{"n_kv_head": 2, "head_dim": 32, "activation": "tanh_gelu", "qk_norm": false, "bias": "all", "tie_embeddings": false, "parallel_block": false, "init_std_o": 0.0114, "lr": 0.00358, "warmup_steps": 476, "batch_tokens": 32768}
Each number is 200 + 20 x the weight over its row's rms, rounded and kept within 0 to 999. Layers, rows and columns count from 0. The size before them is the row's rms in percent of the matrix's.

# up: layer 3 MLP up, 256x64, rms 0.095, rows 152-198, columns 0-31
# down: layer 3 MLP down (transposed), 256x64, rms 0.0679, rows 152-197, columns 0-31
up152,067,207,205,206,171,193,231,232,186,198,199,155,212,195,218,203,233,207,179,224,240,205,214,165,217,176,189,206,212,193,209,235,207
down152,049,179,214,175,209,204,173,188,213,197,197,257,215,183,185,210,179,201,227,211,157,201,188,230,175,206,202,191,199,224,200,150,181
up153,106,230,197,198,207,181,214,195,205,210,202,228,207,194,244,235,206,190,216,194,208,183,206,179,166,204,253,216,173,197,180,182,229
down153,122,212,181,224,232,194,181,204,214,186,218,204,190,196,167,208,193,188,204,195,209,148,196,219,207,208,175,204,213,224,198,197,192
up154,099,195,196,156,168,243,177,206,203,228,199,214,167,174,168,226,226,246,219,203,188,198,210,212,174,218,166,211,198,194,171,189,229
down154,109,194,227,217,206,159,205,185,184,196,205,194,260,213,227,176,171,168,194,184,221,188,201,196,220,191,203,225,194,192,211,209,193
up155,131,210,208,209,191,217,180,193,202,203,180,234,201,194,211,203,195,238,212,188,222,201,202,207,237,157,200,216,188,190,188,195,193
down155,147,210,231,173,188,192,194,165,198,214,173,225,223,217,209,198,200,232,209,174,214,190,217,174,206,184,207,231,188,207,155,215,194
up156,082,216,195,213,176,228,201,204,187,194,219,207,227,236,221,196,222,195,217,172,243,192,202,169,234,155,204,219,196,196,205,187,226
down156,075,170,244,173,188,180,185,160,175,195,215,212,263,223,199,190,188,193,203,224,188,188,191,188,202,225,209,133,210,215,198,211,211
up157,160,159,201,172,196,209,188,197,200,186,198,225,217,228,194,188,205,225,226,205,210,242,163,204,209,205,218,218,198,171,205,237,225
down157,184,221,222,197,176,201,214,205,208,190,210,190,201,194,225,194,179,214,212,186,206,196,222,222,193,193,179,196,227,219,189,161,179
up158,008,213,217,211,217,235,229,204,220,212,229,209,239,195,199,207,219,207,222,227,193,223,237,215,213,240,246,222,208,208,213,236,206
down158,005,220,188,222,194,163,197,235,214,190,206,215,194,208,232,189,208,208,217,191,221,217,174,199,187,177,179,154,198,204,228,169,195
up159,113,197,201,169,218,213,181,219,238,185,179,194,188,204,232,191,210,206,205,196,202,220,205,200,200,189,172,226,203,178,173,212,193
down159,100,172,234,208,208,194,190,200,210,195,173,184,224,205,203,165,193,193,219,227,184,195,228,220,217,184,159,235,171,213,169,168,183
up160,155,177,194,176,211,216,206,180,208,209,193,209,171,201,216,211,202,226,212,173,167,195,178,190,199,206,221,201,196,196,213,194,219
down160,179,194,202,174,247,191,206,185,221,207,179,208,200,185,221,204,184,209,217,176,174,197,183,195,212,214,240,208,180,212,206,196,237
up161,005,231,216,182,200,192,216,200,200,252,206,211,231,164,197,231,181,185,188,209,214,209,199,240,190,227,195,175,201,175,216,244,202
down161,006,192,205,231,205,208,219,213,230,152,207,215,184,219,209,172,240,202,235,193,192,227,206,200,209,195,207,207,178,218,195,173,191
up162,005,200,199,208,192,194,236,196,213,216,204,168,230,206,203,195,194,209,235,215,194,217,227,226,216,227,243,202,182,221,192,245,189
down162,005,230,194,218,210,189,189,234,197,172,226,236,192,197,203,202,231,201,198,213,213,220,175,205,186,202,161,162,188,179,212,170,189
up163,079,187,184,173,204,249,205,197,203,217,215,216,228,206,187,197,231,228,225,169,235,222,176,186,206,163,203,218,190,194,198,201,186
down163,055,172,223,186,193,193,173,177,177,205,205,213,245,222,187,186,193,226,220,203,184,199,197,194,199,241,206,172,196,182,184,195,216
up164,007,215,230,189,212,170,215,193,181,244,204,206,189,218,183,192,180,192,220,226,202,210,218,217,238,225,185,212,257,208,217,195,213
down164,008,162,181,202,196,215,188,210,234,180,194,210,236,201,202,208,226,217,201,179,205,184,180,202,156,182,197,196,126,191,192,188,203
up165,006,186,176,166,176,167,185,188,195,193,166,179,207,186,211,200,191,195,197,189,217,183,195,217,157,220,195,178,184,198,202,177,168
down165,004,195,206,241,209,238,201,210,177,162,198,210,183,190,183,198,216,192,195,209,177,202,192,199,233,206,170,199,176,198,155,200,196
up166,130,197,213,202,225,207,217,221,221,217,207,220,222,204,171,197,189,179,194,217,213,181,219,181,184,186,223,237,195,230,186,200,200
down166,122,200,171,230,196,221,215,188,237,216,200,217,189,197,174,186,204,189,224,168,218,196,206,202,168,211,166,191,227,183,173,182,191
up167,110,227,140,205,195,201,205,196,179,207,206,203,214,225,221,212,180,206,206,228,185,192,233,199,197,191,192,221,215,190,229,215,175
down167,098,181,165,217,249,191,179,185,214,178,204,190,214,205,170,197,192,193,162,236,195,184,193,215,197,183,201,166,225,200,194,178,177
up168,094,206,219,235,198,218,207,156,212,214,219,204,174,169,197,239,212,205,196,203,166,229,202,181,205,210,200,221,202,180,198,186,166
down168,098,199,195,149,208,215,220,206,211,220,184,198,233,200,191,209,212,215,180,172,203,194,154,213,180,182,214,228,182,209,210,196,213
up169,166,230,166,217,200,206,210,155,184,167,206,227,202,225,230,229,198,211,229,192,182,190,220,200,208,183,196,185,203,182,207,223,193
down169,191,178,189,192,188,178,178,225,202,221,218,212,173,193,222,207,192,233,245,145,222,183,210,207,223,182,215,222,203,186,193,183,239
up170,006,190,170,161,196,211,199,180,225,169,208,196,202,183,193,183,214,187,204,180,206,186,211,208,183,205,215,199,185,175,213,160,172
down170,007,200,219,255,195,194,190,220,149,223,175,204,192,198,211,212,189,194,181,196,199,180,210,180,207,204,179,185,198,210,185,235,218
up171,100,233,196,197,211,187,227,198,204,193,201,162,211,188,217,196,196,213,206,146,195,199,214,209,195,179,199,205,179,212,225,186,197
down171,102,175,240,187,191,183,187,224,158,179,181,194,254,208,160,193,197,218,196,220,206,189,210,208,225,196,169,218,186,216,216,177,182
up172,083,194,216,232,201,200,206,197,197,179,165,198,220,215,185,211,215,198,211,218,214,198,189,213,232,166,187,195,198,206,202,162,168
down172,099,218,204,178,174,188,212,179,187,209,247,196,188,189,207,189,179,209,197,187,184,211,199,180,185,218,209,203,196,204,210,211,216
up173,069,228,169,170,180,160,187,220,206,206,245,192,182,213,209,188,176,197,196,222,181,214,206,169,190,219,206,194,214,178,195,223,198
down173,097,189,232,212,226,231,227,168,173,211,174,203,242,207,205,219,230,198,200,172,201,173,175,233,218,197,199,223,166,229,196,179,212
up174,127,180,168,222,188,242,202,185,181,215,204,191,181,224,224,201,216,215,195,189,222,209,166,190,216,196,188,175,193,188,233,233,171
down174,114,186,163,231,216,223,196,174,209,164,183,208,223,212,199,195,190,179,207,193,222,189,172,184,188,186,178,182,201,210,213,219,183
up175,113,193,137,220,219,197,196,207,169,195,204,202,224,229,215,216,185,165,228,204,208,203,255,216,180,204,186,191,199,194,206,189,221
down175,126,199,236,193,200,192,181,202,227,199,224,238,171,180,184,183,192,233,179,199,196,173,168,201,221,184,187,181,234,216,220,223,182
up176,079,186,187,172,180,222,208,230,203,228,198,217,198,189,194,226,214,210,197,168,140,174,217,205,192,186,202,207,209,177,188,207,206
down176,096,194,249,222,225,169,174,185,196,197,190,194,201,200,200,171,175,178,188,233,256,220,193,207,200,210,198,228,196,226,205,175,188
up177,124,189,194,194,189,179,246,213,198,193,170,213,215,221,226,195,190,206,205,193,182,214,187,193,189,180,219,205,204,174,186,217,226
down177,105,199,217,186,179,193,195,180,193,206,209,149,204,189,208,173,206,208,221,220,207,207,218,236,225,213,179,211,245,208,168,208,175
up178,131,211,176,247,210,205,213,222,200,181,223,182,199,199,231,195,174,180,246,167,249,182,197,217,199,187,216,200,183,164,192,194,212
down178,096,195,215,177,187,167,199,218,195,211,219,203,227,185,168,199,200,206,178,198,175,226,204,204,208,190,165,229,200,254,202,171,179
up179,076,226,195,210,191,188,213,205,200,210,228,202,213,205,200,227,211,191,196,208,172,189,229,163,225,235,243,208,200,178,159,204,218
down179,093,208,214,183,193,205,183,188,185,185,188,198,200,217,194,184,183,211,186,193,208,200,158,225,188,192,145,226,188,214,220,193,182
up180,154,206,179,215,207,184,238,163,220,214,192,186,201,181,212,240,188,162,231,233,186,224,218,198,197,202,181,235,176,204,206,205,151
down180,151,212,207,196,223,229,172,216,184,189,186,238,211,219,220,191,183,230,177,211,195,168,170,190,200,171,235,196,191,185,199,206,214
up181,060,183,182,243,207,215,178,200,189,197,239,179,214,196,196,187,199,183,212,143,218,196,215,212,192,152,241,205,186,196,218,176,190
down181,054,201,230,156,182,195,215,213,202,199,167,232,199,207,195,195,212,228,180,268,197,185,184,173,207,220,172,209,220,214,201,217,208
up182,029,201,210,215,207,185,175,225,218,199,172,192,195,177,193,208,241,235,175,169,164,194,191,202,215,198,174,220,195,213,201,209,185
down182,030,189,183,188,194,217,229,174,174,221,229,205,203,226,205,189,165,165,220,246,231,218,202,200,185,208,230,168,209,193,204,191,213
up183,005,209,175,175,185,237,174,213,203,190,219,200,208,150,191,208,203,156,207,193,220,205,221,197,185,187,203,202,207,217,228,197,178
down183,005,154,205,257,208,214,225,188,199,202,151,191,178,240,211,212,197,203,197,189,180,199,194,177,205,200,212,201,199,198,147,204,212
up184,141,194,189,202,186,208,239,168,220,202,170,229,231,239,217,186,225,180,202,195,181,236,221,211,188,197,170,232,179,189,207,231,203
down184,155,199,189,210,210,219,140,230,189,166,230,217,216,217,192,203,189,258,234,211,214,175,188,185,204,214,211,157,220,218,176,201,175
up185,103,199,233,205,174,220,211,208,178,211,222,176,198,225,176,189,180,205,190,136,213,196,165,213,204,191,201,205,209,212,192,188,177
down185,097,179,143,167,190,196,183,202,253,214,182,232,227,194,221,198,207,212,192,232,212,178,205,197,200,199,200,203,202,194,210,198,250
up186,094,209,192,218,210,198,189,177,243,167,180,182,180,182,206,167,152,179,173,190,189,190,195,210,184,202,192,200,207,205,202,207,181
down186,120,199,225,186,165,199,220,236,170,243,206,211,234,213,201,231,238,207,219,191,200,198,202,184,203,190,204,228,175,199,211,180,212
up187,091,210,190,191,204,187,219,181,221,169,224,223,197,212,213,206,204,228,197,196,226,181,207,200,193,183,194,234,176,171,161,213,190
down187,067,194,247,176,224,179,193,236,170,176,205,209,213,216,166,213,189,184,198,215,187,196,191,180,195,183,181,228,204,206,185,202,203
up188,103,208,237,215,199,203,198,205,201,199,169,195,204,208,161,177,195,216,213,257,217,196,220,150,191,213,172,199,215,210,236,196,188
down188,087,179,166,184,196,204,190,168,196,204,202,220,221,205,232,224,180,141,210,166,194,207,226,236,197,182,226,201,191,198,190,198,208
up189,084,227,185,204,191,209,221,200,190,213,222,167,175,191,171,228,227,206,171,222,176,180,212,226,200,201,218,204,169,197,181,215,201
down189,067,172,218,212,213,183,172,201,164,182,189,248,235,190,220,174,179,193,205,210,226,215,229,183,214,204,178,191,216,216,191,199,179
up190,106,209,149,202,197,197,213,190,173,205,204,222,207,211,197,214,198,189,203,205,207,229,217,212,226,192,175,190,202,218,193,176,172
down190,096,209,217,242,225,180,193,183,211,186,218,180,197,187,170,200,181,220,190,188,178,165,204,164,176,217,205,197,210,197,208,233,219
up191,007,197,217,218,217,204,225,224,207,238,216,200,186,226,207,193,214,216,224,208,191,217,226,198,245,211,217,234,228,231,197,207,222
down191,005,213,205,196,214,219,188,198,213,199,211,214,267,208,210,228,205,230,206,211,217,211,176,230,165,207,203,172,187,186,232,203,202
up192,013,203,216,219,168,180,239,223,183,190,167,212,182,201,182,200,206,187,201,231,179,183,205,202,211,225,195,202,216,186,217,204,253
down192,015,207,191,170,225,209,170,181,236,213,230,187,229,194,210,199,204,210,198,170,212,218,198,199,175,192,205,195,191,216,193,187,156
up193,094,191,183,188,183,222,229,187,199,235,232,197,177,210,180,212,228,242,188,164,214,226,233,201,166,200,190,213,202,190,180,179,180
down193,094,188,228,200,196,172,177,213,157,178,193,201,234,202,198,182,186,173,208,244,185,166,189,205,214,208,181,176,187,196,207,216,223
up194,175,224,203,178,177,186,210,184,213,217,186,205,209,201,223,204,201,202,187,182,171,269,189,170,198,196,233,202,186,221,220,218,184
down194,204,166,178,222,182,171,191,198,196,201,223,222,221,207,190,171,196,221,192,252,196,240,205,205,235,169,161,242,225,231,200,217,173
up195,130,189,195,200,164,207,192,203,224,212,199,204,236,261,184,195,201,222,207,182,219,201,193,219,185,196,156,221,224,212,194,201,177
down195,135,186,210,180,239,216,183,214,240,174,204,209,184,163,188,228,209,179,200,203,178,196,204,161,215,196,232,138,214,197,201,214,209
up196,110,227,170,196,247,191,230,199,211,210,201,158,168,152,206,193,192,198,198,198,223,178,191,186,223,184,208,190,198,191,236,203,217
down196,129,191,212,209,234,187,202,209,169,187,160,187,222,146,190,205,186,187,179,192,207,199,219,199,215,200,185,223,202,244,221,138,210
up197,111,242,187,201,199,191,238,160,189,215,172,216,185,197,210,207,203,180,190,231,197,169,181,241,217,205,164,206,209,203,210,181,166
down197,091,190,212,213,202,215,184,223,177,178,235,154,220,204,218,202,197,195,190,207,216,155,184,227,186,211,196,169,163,219,204,207,242
up198,094,183,205,188,186,201,182,195,183,192,202,211,185,248,177,224,202,199,227,219,176,213,217,184,203,207,162,207,234,181,208,196,186